python train.py --d_model=96 --n_head=6 --n_kv_head=6 --d_mlp=384 --attn_scale=0.177 --tie_embeddings=false --init_std_up=0.0447 --lr=0.00274 --beta1=0.9 --warmup_steps=200 --seq_len=256 --doc_mask=false
Each number is 500 + 50 x the weight over its row's rms, rounded and kept within 0 to 999. Layers, rows and columns count from 0. Numbers have three digits each. The size before them is the row's rms in percent of the matrix's.

# layer 9 MLP up, 384x96, rms 0.115, rows 224-257, columns 0-95
087:481456514500461530489481433533493460552567512547507489589508490414504462406597490518505485533402543487499471498472505579433473510510465454451494548496421567451485454439493630492485463441460478526498415578540520530430477498491504516478438584410645468433512564528498479480607379512527547527
105:515596496401557507451483481620494491505448470560561447529535525410504479498501442519536519388524537522540415446549567562505542458579571498458479405468544526515522550475529480480437404618546483549567502514437462483527409583547486485413492579464548524531494522448533455448484513546436531490
092:508525484448527470533543458523535485436517542512455451517513546554550536474476495542520441416478388510569542473506575575512513569424507431473437469520468521551390511546404456509576595533555478398599457397556492505421467434612515563493504523489506520598514512495535540533469458435531433504
099:393476528431495463452588410535620500528574579538509518504439487443416494411443474493611496546476492548421519434477443539541471489460541493450544464608491547525498544440485564518470561547472532568567473521484428423525483471435479510428482575516494509531411511495440553474521417519568497503
098:451457481496518482481525540535552500563564528401500435562495479484556515481505484574496416514464463551442500658503457420573425567426496535567572511494583490551513501481503540510393487438460380421498533487533519538549382536431490477487505424493531534484477564414468492536497491531482571562
103:543475531550419383454507464480486487509471491475457488465473437502387473516518555561536543426589506480537560496465479433516503558466532509514439389425447590546598503494522555539573529576554487477526460545579552572379413534521467497453475450493550489488463496457604477547484401496525520530
102:570528482487490585508523465502526540557475512554516497607481560474416483450435506502384477532504455435478517571531516532421510514564522605422534562479457594480378464424555513539533450529443433456498503556575605446449510432467461467544507428471519502570475443528502456524492474496564399533
099:639465531446449462370507488546383582458490513541573479439454520560413547469454480514443528454462564549542613487497452506473523584462554502477544571496514466490487439522495523593545493496438454490504521497446581484492570534526525568530541436488407558484503546415510459530411488490498517548
102:403472501492541436503526450536494564485504495480603560467467496621529479351610486451449575498549502441472516572526515497497505530486476482494563499498461455463489532552530480489417485550625533517541529434431552516489560515492453506430439517519573516386449559540546558553446433450506471427
095:588467507509464456475503549445567524558444539466513389517434572609513534360513555577474497505460537503491491533485544530532488498473474452536512482519461375475435457524468588502416518550579512461463519525570604500526518469499483499401581418461477509508545505547462405442538417473560534484
100:454482445444529488492519453481501527521516570606436522559497537579487511543493514481519542411516564575457493494426464550471556527458481490498532452466497549455481610524431524566416496426488518576515406478608433490396487439590563483585453496466552493492428525491510409541484416565579543536
099:498494437491521556580604551533512571512524567435495440428538528469571378484477496520460483485508524453588423580553524506426485426393504521599599463409537546561493404509512435520479510541540515520559509521465526514512510502409537446525427514450563499525542486480566505483553474406423489487
098:498519476547529524484542559450541558533459473461508377359556549564487531566406581416570432514548523541455479529495449476512549466483487474506525496537479499467395478483475544518513544409490548540552445475418624464494535439541463480459572555452461527484454618519551441481536530516573551527
107:495498483539583427451568584521534455423501504489505486472491530590417534487520462564601536388510439448529526436546554527529428418611508515532452479493534516526478430496507527478484474488490502453516519391540508431524571567492480551405460519458442456485626507518567535476418492535563413448
090:492487542629532487502528440544491631446517430525514448502508489513523545464504464513422515492466506490525505506495452566566529467545562540469505433452421550480496542483430491494482510525522483613501516486458446546504582477539529614427455578457440484419515623408428474471564491531550439379
091:459555490405506429460535530445554525440540509495540561578407500528573515516388518532419515412440498497453386478520549536496471460454433491458416499462483534538490459462529488605439555490524526509495503511644545556489579559472493383470510497551530556528547574504501471476586518506548550478
115:406488478597496523522520485550550536495416582510442480494554596464492479433467495495490497426489498612514484513537474551442506518546452558500462451567451463460458423553573528503493477466527464503521437428557508548520438530500495502453582452464521482570486421480533411537454419596609473642
098:439440483500526518601431467508443466577507546453528487477518569482472615482504580541481513608497560456569546502494535638481440449545511450444549491500451426516505471590502478461529481465493524537549473501516548459419516428498418548391496536489510495427347477483495460446566450503520447486
099:449407470483563415454496488494540466501491442533528449545401493550442539404501422482551595526371596501530622449542465550576495431492498472441501502504471564470599525509409516498543491498522529587484546499566483445478591490535465478517582440520559535514517530501517510463423433514561480516
130:524556422507544515473545463609528547479548513429487493525480560528548563545520486560528433435417504536459296470454547507513481523447523480453554488625488508493440487512480516599478511473497497448516573506473511504413461536464498532450514544504434630546511465483499435505421493453576551547
089:457453525502593515429509501432410596498506520519603459471476455516503528508575478435534454472427592450479480538475497415521479491508456547531530392581524522488421491538431541438422508567521541460554522567526467523474535500503483593434435522551443490433514492491512600601499445584515442415
095:527572512595481539430486481506528622541549538473570464497455427390560486492495513534465525521584519457549500551543560435455442462556487514456550477457410522557414462412541545510437422590497556443485447570487525520458459415554540524528514425506530478456473401459531451535460493569526426522
099:488453455582619585488536498516567430498465541476465470446530369482449502595499463509481419469497457574528562535535576510477541450563523485425505474470459479492578480547567519539450496490585490471503495486611410445549469473494512484472524557530567507445426554504536474517502547441558349495
112:521409457431531446483564509474521443545550520542534431490552531442459484461576439536433623481456507496471520424475530572507514447481498511502575453450486519560482564567442584466503549475477536548555544585449516434444518623649440496507486506431549458565562538512515407498446477522479513501
107:578488395450452390507457496429455475531494455476552429491562566508440499378472459497469584398561618530523532417508469533483564488449579504486528366481551597485516470460522493547554536509502492507488592515481517472473504520528595505379533464520529515497485532558483438484477474503559489497
110:451451506475583357462539454512544503357467494570494417488503436480472525468521516501494482490503525586502430482564424593532563501415547519516521551523480430478496515432447408500454582562503541478518485492498451494499510549528436525527502541493573591556525465613603454500462441567453458511
107:552428480570545467560507500480577530500569468479511518473345441511489536553535494465469516518542479512515588487448530486540517476473526482484470502412532534459476542425447492585482442527527529513399468461510331538437518515554515531383555484521517531460379610459536494476535423461549528516
111:516413511410576446481542500411464413517571412522593533562569518530506554532556428510474497512519492527469475400473377553533486497574524545587505482455503488489507535551517427520406453428472504516620496420540530505445623549519561519510538456506442462513476459522546447490486466502573503479
089:474537536466494413517536531511513422497520506467558430558554485389464579520569588448441486479500470383497529565563549476558481567432539472554474499457515496460505457415561468519392520551525501461536465554544539439538582467547397573532503524514551580518477480534482496563457367426491523508
077:524449490534540466484534464475599416520521473517550555549560382480458597462486462495439480521472497518546467418460533484487518476458533434521571565501434535580499500493501504553471576434422408540493489589442476425448447607494420493540462502461581531519494429436506451559455502423559543600
098:298443487489464525500578417529529521538460485486428504507560512588424612488397490606487443508515526506511489502456509477546527555421535448533435545424455532554495498518563494529533510550538450462536453449539433471534430586583507479541456501518519569524547548547489469479559539508489464443
090:449570488434535529497553427406459521428617460483549453490465471439497474534385521502510563470478483619465556536453592554517564485494553442398585564536374537509525553574547481499514445420494462459473461452551533460476479497556544534461567519518524556466454579476498507484535536497500431474
090:530386533536496486496545553534527460511535607561448542498463426470472422508502516587547571378503369513567540581506524510452470500498549484497500483502491623521510487427502456409491474505519483554471538464584486518524514548486407560453465585442417572487434514574515477440496568510548528458
097:574453458547455395368508575513438491562491543463470486490523459551535510485547514492529460550544382530460522502504506589442608558509399483495546457523511618534516496593520501516518540595449413538546476440515502476540476463511519474487512446472497513544421566360528453508524436492535509467
# layer 9 MLP down (transposed), 384x96, rms 0.226, rows 224-257, columns 0-95
085:521513445483467544458478556481473536544502395539430446547510427502417522492442395470532561454534503500588403563521512451516551448577450463553477491483558515564506507518482397471415583587450520439493528526468534532534576503591470504578531457477482496580542380454483484537497601509435537491
101:499506459532488446570513553465456484536460466487469494542510419491436508487503504526477457523531528427574452569449423525435526528517545477414550604516550532471477406501540481500480448510501406509652530478465449485508591531449472562653518443666454503459493525521473519490507514516520467416
098:583420500538548635476424548499468472484548483390467465455556515489436544507484609470437546536532577531461567468538503421499532550451419554482487532534558472482505498458495542457437381433499451514433549506543458550550559470493481446522495560509473449533532455397573575528528542502540409509
088:574499568514542494541488506412470440547482400471407537510566500527524422480505540448423451528511561458472476555490567467551546531613506437486544609501529451413574502383554543475475445434532548479473534506474502515448467531601437444506582454499487431560529558493467572437492553500441483455
091:508543588523492551489428419484492541516494488559466606495564434559538496539502490436500553461494450439592543428543508517462550482547441512544489474510403472521403481571498454452573525455548564587572464504505450456440600495523479498488532572499441474558535449531550515387401518466468433408
100:488518563518556433526563488480478508553388552496518517451487424503626608521602542530470438444499465477499435449461484502502509473547493445525567492504479522502590495486465553567473526456500500503451516526529416409520488561563545478429540447656465466564520426391492571461433492494496439498
098:494460515539557494505479507485548384527443515409444582544489497446500515441482430609472591504546446551496516487439436565546429577501434516416476496572534502544460498521450510458495516499597436464474498427533469465497484552504550564435581552496427617421555470562433555566451541470496468477
098:483530414536522563502565491490545491457433482532573518504481471424478514567595563496468578519502552434491417630553487508493518493564475400528520518535512462491488507480494562444400557495527506429556488506516419549480441537448497556523490451477513501466501625521438540342431490443482561424
105:530484460433500483597472574532421539552487491496491518589501520482407566623500456548521530498465465528452498478550452524440528542545468539492497514502457477489543559616548497547439486447553446398495598498441438510497556477485543453496478562472565453469523517491430412594365398472537491526
097:500528442488436544547475519571494504529618447515527561470547544443444484581469416503474531436539512458555400495469547390520357447446544550536549543531485568528534544511530383459491523515472522532551498521534485509614497511442499549526450516473466534500411455453476557560394562470467441497
097:592493581451476495511501440583525433451556462399473482438490484535440528467484542495535466450396543466550459471559528526526530482546540562468491460458469476454523534452539495419562525559546443474476516522442596498525513535520523576492514376567527629470460343535526438469563498541481510554
091:470525591373421512464453443494479448532500438564498503555448509548462526496526463507480541490543543471559459493521453494582454484517541483420510504541477445484512597626553521477434580572489478464469517500543423508512515532473510414524560559451467502498437490493426477524472420580674426545
099:543496589443501458578394435506524465464460470448503637558488426465505514463558457498439537424443571498591451508555577493545523435492481517452491501473506555497532484508492429528519437567474439447441554492596400489515350509574500546515487503501535517516559450556509603529530478545461498503
112:516524518451429453557516535561535506467463444497427452537406485664403515579504533535553582457519479471491525575574462443534545413541496461495494481529545516566467479470484533555407538480505496469418554528457467414542547518563505454446562582443567516414508527430457507515451479418559489503
088:494559538474522503542456578468505486542479499436473439503440447435384341518526498477498508545503518618592342473525536493447465495477496523553425496494557490537488491524543443486447532548514541436495453488533612417545497568515498460547546481586582539453502441488445498503449521550510544564
095:523455522500500491500522539542496533495431406488466483480526614495542404536499489546530459464477491536511651493474506492542498500482565620462508500561522463508532423445522551504531386550485542551504402491479484505479496461586465514494492557473385459585509458390567557472414490393518535581
116:463501410480485558481514508562528527497472533521445480454466369467484456506556460449517463526511459497513555368366476499534468437492552584491473506477610510467523544457502547558588414517433518494573530466402410515614521508505513458512445552564518550464528545618541523460489549510537494490
098:403476544563569441508524505524490501437549537495481465498469491499429425522532418553565447426478502587468535472561391461478481562417543458544453509486485542524475439525449554424453526509484536484531537518465467524593470475466563491565513518559488430484636528522416560502386525589461600522
101:418599626499509625490404512433442510478519472448494468538442538561522421474505458522419475514505486483463586482484535406467551506510498537459437604508533492500483484488583521464477587459516490567543520413509406485420530500455507533578447514501484471559485495531502545583440588461425478553
161:483494465553438443499539519448445490497463518563445443546531565481525521553471476495456503584502503492507196479527505478456499533501526506548503496576524496499572484519487525483458531481492451533472549506463516466443516488512506549507505517547533513468558491563456573511340595524503508497
093:579505452517468457619527447507590485463439503421466523493530611500449507481417553580415522521532507523515580525540513555528453514442504489468547447484502362506511531489604499600538449495417498466420526573506473489564490489432539394550457492478544480576497462480517459461553430439490537551
092:523489446471462615506498431450528481547450576561449543479471511483396492543454493525495525513404441456486497467495529539486399612503478516437540512492534445534460480544477558435509498450562496609413561453588499436544474488533604532457577488468555445441553556535614540525520463471508458423
092:498420453506493388614533586473525567494597453545483541495542359535599472488554439407498512535548522520470441453485461592540498555560544462545492537527549528417469509484441443461518456487496496468509499530491425556445551501486475459446453411554467458528535509525500521480596592438447497547
110:404448510489598403526447520515505427460514393427561460527469495527544475553579435524500509512437481584425531571416458459472502543620493491556543556521411432440590476469517475435474589486520539456507514543485493482543541484541471454487503520496457525488444569537506436645511558491494523528
115:470499397479437518496480553472495500584437413566509498507480547534442475462533442542496472456459582520550467523633465519538528556498544505474519415481533560559440458490450406466448557536461382568549547577455449442489441464479552519421488470484534434471544535551588480486539597496592541532
104:525475488520504545513480445449546463527569533512489457460584471531494488466392501510488538485463512466578507579491586452438439478546448628512433457506507571515517485608450570510575456489555562471451569551446486507418533544497475512515458423511491529438426554345477475460521607422544498490
098:499522515484491477508450529431516492479542548523510417460513506416478542547471448542550481540467477467575456627457447487509422429593514599523470570555492489563403419441480431493542500523490532525590526499469474540598514447524509551564535452546427533472450375455531597503425551527497443437
112:464519486505509406541452456535469602527529561522533568411451508534493566428590497370459514502579396484467501478439506475493491491504544494451494544534485575443543455493508525487497468429567549490502504655476451546426466546535559436434546464538599479473524477570505416499555463425542477533
101:517498457429433562523486407485472518502506467489410571466532519602411521480471468557529505555505476626504622478537487594530488457504473479471466513405511500579476466575499533386593514504462521545462499481478430490455481486446559483572569455440504431438563438570521489524501596445540471537
089:524541522509445515429415509520517536465435496420523453465423552513499413465536505557550517464448521461422614562490456467572482515474485436531535451577588565469497516461469541465481389611494596521589547470553436505523470482532435533455472516481437550544549591600483497478542435527471453445
078:643557458481601533545469554467458506495527510432517509501519541398580453493530493381561475457460542542520479463571505479508439407573545504442497478550549522442436496489512496480573466478420441489502565538455565521433539491434535514476567396411464467517528425427574525527573481519491540542
107:407534563524482510490590483505531481473576459524453428534410496501486480648534495423593471513520432535455539461495475526453506512493472493450621487453440575535528556533491447448476526569540440460456484507467584582492552509524465558504437511590475540457523557491384458384484518474529429510
087:553502498485549473478418501441503562435465428503494488536539647529531544418597555483527527543499573587491478560533498528468552406450469520535503552456474512526516503535499551525636475490528423425454498479501503518362469537472485595495433540430552455556464479527506503427490470414423520448
090:447439489490474458439495546532502468511525492492569418510575573499557507473428424490441591508382575507464537433545476508485492461493501519436467520511545580452536510585526526452513557428418594452515502476488486514420555530464432386471451491559500404623521592522512507521582526535526490571